{
  "num_hidden_layers": 12,
  "hidden_size": 768,
  "num_attention_heads": 6,
  "num_key_value_heads": 3,
  "head_dim": 128,
  "intermediate_size": 1536,
  "vocab_size": 32768,
  "hidden_act": "swiglu",
  "norm": "rmsnorm",
  "norm_place": "pre",
  "norm_eps": 1e-05,
  "positions": "rope",
  "rope_theta": 10000.0,
  "rope_fraction": 0.5,
  "qk_norm": false,
  "attn_scale": 0.0884,
  "bias": "none",
  "tie_word_embeddings": false,
  "parallel_block": false,
  "init": "orth",
  "init_std_qkv": 0.0202,
  "init_std_o": 0.0202,
  "init_std_up": 0.0202,
  "init_std_down": 0.0,
  "optimizer": "soap_variant",
  "learning_rate": 0.00256,
  "lr_mult_up": 0.994,
  "beta1": 0.95,
  "beta2": 0.95,
  "lr_head": 0.0049,
  "max_grad_norm": 1.0,
  "warmup_steps": 200,
  "schedule": "wsd",
  "decay_fraction": 1.0,
  "decay_shape": "linear",
  "final_lr_fraction": 0.0,
  "batch_tokens": 262144,
  "max_seq_len": 512,
  "doc_mask": true,
  "train_tokens": 912800000,
  "max_steps": 3483,
  "dataset": "wikipedia_en"
}
Each number is 128 + 24 x the weight over its row's rms, rounded and kept within 0 to 255. Layers, rows and columns count from 0. Numbers have three digits each. The size before them is the row's rms in percent of the matrix's.

# layer 3 MLP down (transposed), 1536x768, rms 0.0581, rows 21-54, columns 192-255
099:121142168135106176109157131115140113119100125138135119130109128093135136107127095108135119127145116101157137160149054107101134118098182100153145127133137165122116126104105143108104130130125131
100:142178121128142148168103165110158118126108131118107170137111112084171126147117144103120163153114139158161136137125062113150125128123117129134142138099116118147144121136095096138121145094141130
098:154104053137047111092149111106129146119140082083131126119131144126117102125131154106175155118122115110111149147156107130093123123146140132134123133124132126150143141095113129133122078151105141
101:130134147099128100154168120160163142132084138153160106114108126109119146133123130133132126086119133134155124136082115090095121124152128112104160080183101111135149087152170118119145121105096104
097:140158160139110113132150129160135153116132142119119114141128120103133172124122136163088159125110136141145143154126148172073112148131130128101111107137145118160119112160117084068134127162165158
095:134114129118133167154164135140152151079147127141147093141101110121151139107110121125176174180107119105123127141109142098135198101129160094135137115132115106120134162127124150144119097138127161
099:170088094136114120126125108143141087121124110119110154125109120165162113124144149082091098132116118087095159106134103141131149089057149065155139158099126154141117139117171137164112095132118112
099:149182117074111105143112162108102115137148168112123155099140111096066117128124097153155084214138101119114109097152122161124088102140106112107096102112099144147125113154067119125145111136114154
102:125124167118120141167137117084136114136111119107119131103141129142167178097120145130132127116116118104118162120097125126123136128148124129102123135122132078144159152123161121136084114137137139
104:172126111160115126146110123126099106152115107095138137102155167122140177110138128120122144079179132178124122120102102161131144090116109148122156157149136127117141092148142149079111098179157116
100:120147077160102147116091139152126163108091128179112124135195128154098142127143134107119139167096115125089159137106129126123086138096156145188124134128109137101103169121112108110139140169116130
106:141148099131106122133152119155118103119129172152137124106058124128094109149112120099136169128123130125134103130093130135118162112117116142152165152110118096099114121152113126134075150091132142
106:150103137094168119119095142167070144131086133112116124116111155145111142150135126123149111104136116116122092119103135103146152077123130123102148149134117158190144132158121164117131089161080119
096:195091115107114123099096132162117183126132116121142113100120132135087150155126118123142137124133117116129127105131088089092136113055108105119138118124149112141117167136133143126134104150096123
105:100135140105144115115101139121133138113124121130131111146130094152088090116117115097127112116159181151115130121117133141160135129157076140124098105128119110144149105078156141122117124136165094
101:136151136131084069145107124107149109184150143130126124138148156144119126123124134132147138080133121090119136097164144166097129109109121139145119148131108148071123092098139105153132160151101127
095:138088113074144180128057142124125154122148161159153115109111137111112102137125093151105122123123145147144110155152154151184105141163142109092079121166123103096124118149175136101116102106153133
088:136101141106120124111118116121103084170141098104117090141122141126135130105099120124139124110137147166136100100119081140120118111121147137094114138131142128137132140147139137122120120143126131
099:133130144086087128099197162177091135164112117141135130130091146149114095152113119105129169085155106152139095089109116092105211077133098091138126109089125109125103119138117115080120125083087105
095:133160117101170117127125132138168143121164145107147155124096133108128119122151112169104157181134136172106125095112145168150138117116126151114099117137147122124112147098133144116127103115135183
100:107141132150102127121131159098095065154127150105142125090136164117119136141128090117107117114153146099165106137107148105140090121126184106153109105130120138144109069120107143074192100152137086
101:116104110087113100122137080144131122153115179115110109122117133114129120148167111159105118096139177125139141134140125196142148121062139138083127151136105142163154130115115075136145170126143133
099:120166140166131082106116108109147095196203149119135128129125130096117103138130112169134116151153161110150129115124118152156126130119099140130113158144154134139127102122102115088136108128123155
097:205091099099117153171136144123081143114135130118162065102133144146103158110152141140137164123107130151122191105074112127157148157106102139121122135087152115110121112130142119128137118140137105
100:117121112139169120118099117134147140100133151052159096176091131139163095128099121119142145147105100069112142150149145165117135159101139140102111154164147161141166150136151117101120120100129130
101:124130140104123141145110078106125139136139141092139132119158148120112121087116094140139148075140141155113068137147109120141125112136111099102174125128073133094152138124138144109101102124156153
100:122095129127188126147114150141147154164101164134123164116075152103092112166114177124166122121132152127087167140089098059124140173150114112078182123132115151094118164129160121128154159090125130
098:106150122143129110124119136109159081186156131098127135129134091110078128098093124123108056145176150090158131116098164107183110136100133064142059124119166162117149122165134132101134134075164113
103:083143136144101139161146115113143151110153091151089128136103110146123196093107129110159095151119134112122129181138121161123123095143137091087133099175147120124098129120089128138133105132108110
101:171121088114134117118136084147122131093147110138190101143161072133131144086142120092136112130086122128089171097115086145115128118093168114173133131136154098122094127135070103129115103133092109
097:105123142155141112101090113114101136162131125131140137121092133118104131181126127139138149094120118123135128114167164147085121123115127109069137105125077189128116090119133093128126144128121128
102:095119122125131139141128136107107113138125159110117184137096121122128112106151151155134139101152151164109144108145145103130109108110104151124205128090131135145132134126096135135120106105078136
103:120106102114116170120156106141118100105112125095126122134108162108121102146098149158180125148116149176137133179116083137163131142109155150150144158136132156110104097112146136131148086121157099
097:110184164100130122166153074089129143116148148133142129147095118141159097150118144123106134108143132125124132112128089181065148120167187117099114125134117103135133110138114106159153122120134112
# layer 3 MLP gate, 1536x768, rms 0.0609, rows 22-54, columns 192-255
098:133115096140096135148161094173123128122139109168125112116074130150119153111096154115164165176111120134172152165152123141160142110177099158139062087129143146138139124152153107109131154128132135
095:146156094122099131169132090091126140150145130123118127153152128137142110118116088133178126116138130114146155086060131129105093126102123154142123134137122176096122144100151135136156087086101121
098:088135108142160108131120099137124125089160090156114104135155147174143123117133155122120095106125148140158094140136087158131160147097101146109144129158143131149143111143140134137157111154144137
098:145171127130152168153106128124122115149158141133106123145102113100131097110150123136126100085096098110112122119159124101124096134125117126086157136139155112132143086124113142116111114101096125
099:115125145152150122139134124110174109166085148168108085120151122131095095151154088093114075106118104105073136113154138102120113088127154132085096124139103160114107118137095128097107135115141137
102:122136136150151098125111123138101129115136108147173089153119087101086097148088174128156122120150081135120093069133191126098139143153114086125133137150167133106130104091105084098145119131144152
099:147141152126127135122168136110096122112127082090154136153203146136143117090138096125121106105095104130116141140119153123162113124150142125147107123120090097163122098092113122082107099135131133
098:125122106074149135117180131174117115181144148104138149098091188128124119142135143097119136116100154178142138111119161149102158129106097155116166173127127108147135120142107128132157118122097120
103:157147123123103134082140139122131132097160142122115141176115143127134107186122135138167138145073077143115145143083128100183161137145108154138145158119135140133147106032150117119157124128150135
098:166093155116131123137149155136166103140148097099124152155123129065093168103151095133127128132112163133127142158156141097116115136163102120085134106125112111126161139111128133150125150112147126
100:118098066118126097129108118145125098114072135062163143112117104120109109136156135113154122133145198120122129119154137155139194114117129119108097134104114100120195102097136133103142147134120171
104:089134105105099145122151136185121121149091162115142152125150105147133128145092115142118112151157137092112082141133143138145084114145116105168115122154191153120131106148132093136130134103127144
095:155143138105127099098102140080083132147153147143158137134137144123106125169136159177128114143093115148126148124146122088122108108131142179141125141110164152137079140135150148141122166164134135
100:137103126167148136159161093118100074105100126114154102127136124100135148187091125079128112109118122146107082096137102155148114141096130135138126080133165074112142148139106114140096142137096144
099:142131149104124157133166072179122118107121154115132162109106153126132116149094115170133104128139094080113078114140101140136103114152099224155106179093101131154149110142148124117162122136116172
103:134118112114160149130150108148083090125110125149159113120116139117126134116109150139088121156168148139140118152137120071155140138161133103091153150151116133165119129129142138086140064136109157
098:141168113153079090136177117128079171091140124124129117111122068115093124117145166099150137141130135130120143122113153119142139130169138163135154103129114146124118152129119134158128103188094148
099:119136104159152160094116103086114138145136112124137136097124121093130148094119135143130128140100155098154149114125148105132093105136088153141116137107140134150099130141116158150137144151132123
094:142096128149122128114096129117173171104120091145154119111117132127120133112163121141139095124108159127105138098134148093150128125115148124121136108116149092129140153105130109104159127141121154
096:132114175127064150083148158147119093172120125128120152088122126131145135140108091113099135155109111117162105116139140134113109132106108125109139185097100110167127126082156107130136126123134099
112:114105082126149120115139110193134150122179176107125100142138121077146173127141103139110093099172143104119127144121156186120158146115143077106112135155125111174106169108114095109131186117169157
094:130095147130087114168152105158124123137093177150140135137098138168135129141111141105168110125086115165147127113119103123160115142121125083146143157124147124144181093095095115093068115128188128
095:091157163077144109149150130133164119165135122104100144133140121112160079156157143181130140072184145091109124178118125073122103127163174134138109142138164207132159102143130139121147107130126135
095:168118104145120110103153106075137109142175148174166120118126089112169132130085113119091142125155123107147116111131112134160149143110158159092102119157140128105156135116087092168145129109125181
097:113153167138123148130128099126127155140145108152128160188111130164122122126145135126135136140125135168134133160140117084128179141136147125144127133120128103091089145127120121150122117156106126
094:152120128138120158086080114129099100102086147100132159116126134142130158166109155123147109113141108077118129128127123146127146151175096142086148127127130126119119109177113122150137143119146125
098:108110097173121099079111147130116164119122089116150136132133137156156142109103136122124101153145144135105165141122132135118134107171116149115157138114120138092141132140116120088124098134134139
102:103108145141099154129122138117117185139091124110163112181140120112134136127149116122087120137067130141131124151139158139110125126088152082127134074162132120201118149120083117126129123147143107
106:151068171113110142163130106165099105120143109111108115144110146130097145155164118076124154181106129141117108148153085133107129121165098096144076113111174133097100122160095120143142155171168123
096:105145161123121106125134134142117108130145143125137145092117081171172113130127164140072156174167123111098156157147190122107109112107087129091153164131122138135101100114125107147107160151114106
100:103146175164117113117135138134139114094150097135117151139113170163143160071153121136133129125121107111110131110113101127128114117144103121131078136123088131093167132094146135128096161095128144
101:172091158119158137127109160120157068131089140124128130101127105105116108120093129129146117125150130133115136144116118123121110154155130127154094145150119101118142137117116088137099146145149131
098:079153142131134107143125091086146115169125156097116081132116104132103150132133163116151056132111143127087164131133121139121133140136145111084117151105125126161116126114096127122142146197134092
# layer 3 MLP up, 1536x768, rms 0.0616, rows 22-54, columns 192-255
099:131135128111134171129134150157141131145130112151167159112107152135140140129103147099148152090137130118122151152136071126120114084077102100114111112131135142157162157154136101098159110121117155
093:131146095070133108101129127137132124122109133133128157116147111146133082144161128141116139122152126146150129137132101106132154162120113137143167136097112108120144144136148124106159113081070100
096:136122145084092138098139141115124115150154136132132133127099155118175099091133108151101137125110154120147120154129147137173109111153145089124126092123116167127140189133134124146138111113129102
095:129150139054112138188163143126118116122108113173175099133107114113095089127116149144151118124109138177108059101114116101145114158124160098088115120150115104163132162146071129121149076139113138
097:119096136161101139106129117123105147120119097118089137119065112116163127088124134156135148099122152068160160116135150117106116160123141147120152136137146088138142150116144138147146128145140075
099:100129134130163100144164121141108158160110118117158067157125109134122120149063137086108140130139146139163127142125165135117113176152119165107128131122119147120152123095125097124144139162111186
098:136166109111088113154164104132163131159100125111142130136185161130109095179145126144160147173148148094121094099104169125139098085073116141144113125116121101123121143114142124106118144121151095
105:133147141111117148181180116186104165101136188145164134099142129083107124152129154110116138149118151140118092138093147182140163136120110132140154153126130164169113132171112101144134143124127145
098:128130121133163099166134119106124154117104085071118160099121167162106200155114122132146148120158094174117152164102118117136093117109117108110120145152157156093157124170119116127102160149147080
096:060161140086139087092114140114122101128121144113144135103142121152132123123154132137114125135154136137144125156120098120130143148114162160132116130146186119136131137111121138112103115110093140
099:144162140152150151147113112148134081143150116166098165089137137141084133144089102118124121171150137092108101119131144112112139138136098155094175133120165150119134130142102144156136134150154107
106:145129129184114142117106103122113124120101160097120138144126136132135177139100132175124131121154180087179145111141095143125131108119142115118136105141081121126135105111080130145112136127140133
092:144127154162177143138077129102124110143156146100124151130157143092138129163131126118098106129170154131085135137137101121118120141133158151140107145130117171149162170124108128129157124128120073
103:145101139113046106117118073103102129106118139115100148131152152134156145131108102117078145093119129153100116146092130153135117107166094150105123114115129133117132111085098120165086149143185131
097:081165140169134132154137103105093135147089132091086152138151132108079138156145149081153129136129117116140138143124109101104146114173125166169083130150148138116123126116142120093158122137096087
108:145121162143150133113109155101131130087114135146104160143120149102126095175133141098150149128135123105120101150147096100121111146125069117121103113167131132142092166104145146093117134112141154
097:123140130136126086159142156128106147062100125134143161103143120125115151140153183133152140139144133115095149160116160109127098112126118125132130159156112105150168134078131130117107127101134076
098:167086111125104145153167132129132102108101089135110101119147096126093162140119155084098125100101127129148115127158096138093096109113133134140127137121137109087162134156113122114109147112133106
093:150137116132174074128178159116087054167144130109157148133153112129130098134103150143130123130123107120118133118114103154136151137126108132115120169134117132095103135143105135148127117137132078
097:133119107084118108141140146111094128096143110123156116146126110125116152074136113094146113158121150146186117136161128103128141130155136142127123162119143090137117156122080107142155108167126064
110:126100107096138129142137112164165117103109095138083096141149138125134086127133138138126127145107154136139158114138129115121173144138114137120121101169159144152172126095102088116161153128157145
093:100103175108133122127132111158123174189152106147104130148136218123098144124141085139133115179193109132142112156078128139169164126133119150117157095137140079107127124120124135065145140143111155
094:159174120125091127163152123142133168124140146108111084166138108127121074085159144097137141133119114151128153115112135116109132122148142114106128132150124151116145144140143097162144123137130101
092:111122136121115053142134095136133130168131113057165104137122103124129163164153083136125065125076118091108128106154129107121108116103152137080130125179147159069129127110111146104094136147137069
096:099103121142142157102112117064121124146104156102143116136131141134109132151125124081125077108141127172136092133151135108171145136118175110074150150141121158120142129152125124124144114096142130
092:120111142145092156066107130102109134112071151146126137087107129152133126143098149109174127107121095117132130136115114135128157142118101192103139107137105129171099123159144109134148148130166121
095:115082116119122123051138135182135126119123143125092113170165152137126131089150120111101143109110123076163119075148136157117129130084153108136133112147093144091148119166151142122119143147114121
102:101163083145109120137121128144131152121153144110123140152118118152125112135117181131146144121150123136147136137157188149125126129122132117089145112114116108153137115120164124146115095118124112
098:126104103148114117094155129128134098117165118134122139060134112173102101104137129116120118110174120141104153108097097106145122175114091166131140138108113154117131175081109106116142174129126118
097:138136165155099135101151138067145148139125118103141116125143122109139165120056150136146131140099128106133106123093130099155118138096112109123146172158148126109148114140109099100115091130135121
097:148156114099100102159093164137072130119117154147109113119134170137120112132120100128103138120116125161081105074116111149130105119135125108114137158112112104095156154124135150158148126130144144
102:138148163151123127081112065129134104116094117123128127127156185076096126103131112101113106118128187113119084130136124110149153126108140165141154134101093124181100133152103151137101106122120118
090:115170133101113115148110111084126118142174140124127107131132174155116170155131174163138085118120144120127125160132151103141122111116145106157115076097144148109146120110153130147170165137123077